python train.py --d_model=128 --vocab_size=5056 --activation="swiglu" --norm_eps=1e-05 --positions="rope" --tie_embeddings=true --init_std_qkv=0.0577 --init_std_o=0.0717 --weight_decay=0.0 --decay_fraction=1.0 --final_lr_fraction=0.0 --batch_tokens=65536 --steps=2547
Each number is 128 + 32 x the weight over its row's rms, rounded and kept within 0 to 255. Layers, rows and columns count from 0. Numbers have three digits each. The size before them is the row's rms in percent of the matrix's.

# gate: layer 3 MLP gate, 384x128, rms 0.0828, rows 380-383, columns 64-127
# up: layer 3 MLP up, 384x128, rms 0.083, rows 380-383, columns 64-127
# down: layer 3 MLP down (transposed), 384x128, rms 0.0827, rows 380-383, columns 64-127
gate380 102:146116106125102124109140121181059113106056183206199131136131157115161106155168172094094162170125166117152127135109163146093097102074159105138094145114133135159129107160106126081081136056110116
up380 105:132150141132136098146138135075082102142114076124080187130137124152127127158102121159084153064175094127110126122079099139086141123099133100069126077228111155143156122150166135176090096135134090
down380 103:105173131129127110176125095096176142153128121063116112153144148124078176086119087156161179092121166110165173067163100094142163149201109122137109082141180158141170149088122147154143134167104124
gate381 098:131106057102124120163168141131094107143125112102150120148151099172150144108092137136111207173114113151148160130141145125144135205149091122107193118104164165133077077116087136171134154083141211
up381 097:122135203126157149058110125123101125179123077118106076133175157093091103174116152176131092102184118091116108184134080170063126063121149126168122198132082093152153095133151161144067098111152076
down381 100:165141128056150115080141157153162196157145137154110114084161110125095105128106141174137101126119160109157123156094113104147188153178081219123161132114113071094107167186133116121111132125133131
gate382 103:128149080112176131185116151174151138171116036120111119149105190107146170143135150091116147072099106114119121168143121101122123110090136138216183111060150069098068175119119129158154096101154128
up382 106:135111122110153119084123089103135136112098178143162111116118110116166152127175149116119154097130160171130072100142196103153188102129158077105130193145204113187103083139108161115090190113063119
down382 097:139086131190082145117137115105117106132098151154091152142130177139193179127122107104160116078102088132114118153144150139102151158080163132119081128075121162064070111103125125102120129081173173
gate383 090:121135127101105090123141121161114106117122149121185139166171142116101109162119094141138123132104106108145098164078167184144133070130091119098073123146045133181115148113151164115111080106118103
up383 089:102170073112102146158134139104168118178137206140164054119102120129102126150127049118133104139174149133082191146171160080121176117118107145117110094094130133110112175156109082169068162111106108
down383 096:123134134131169111142113141068097162163167112184151118112078132145132161078083129054099198161100082137127110127134117124143109211128110137212187097120085053107112111104123140092160096140196114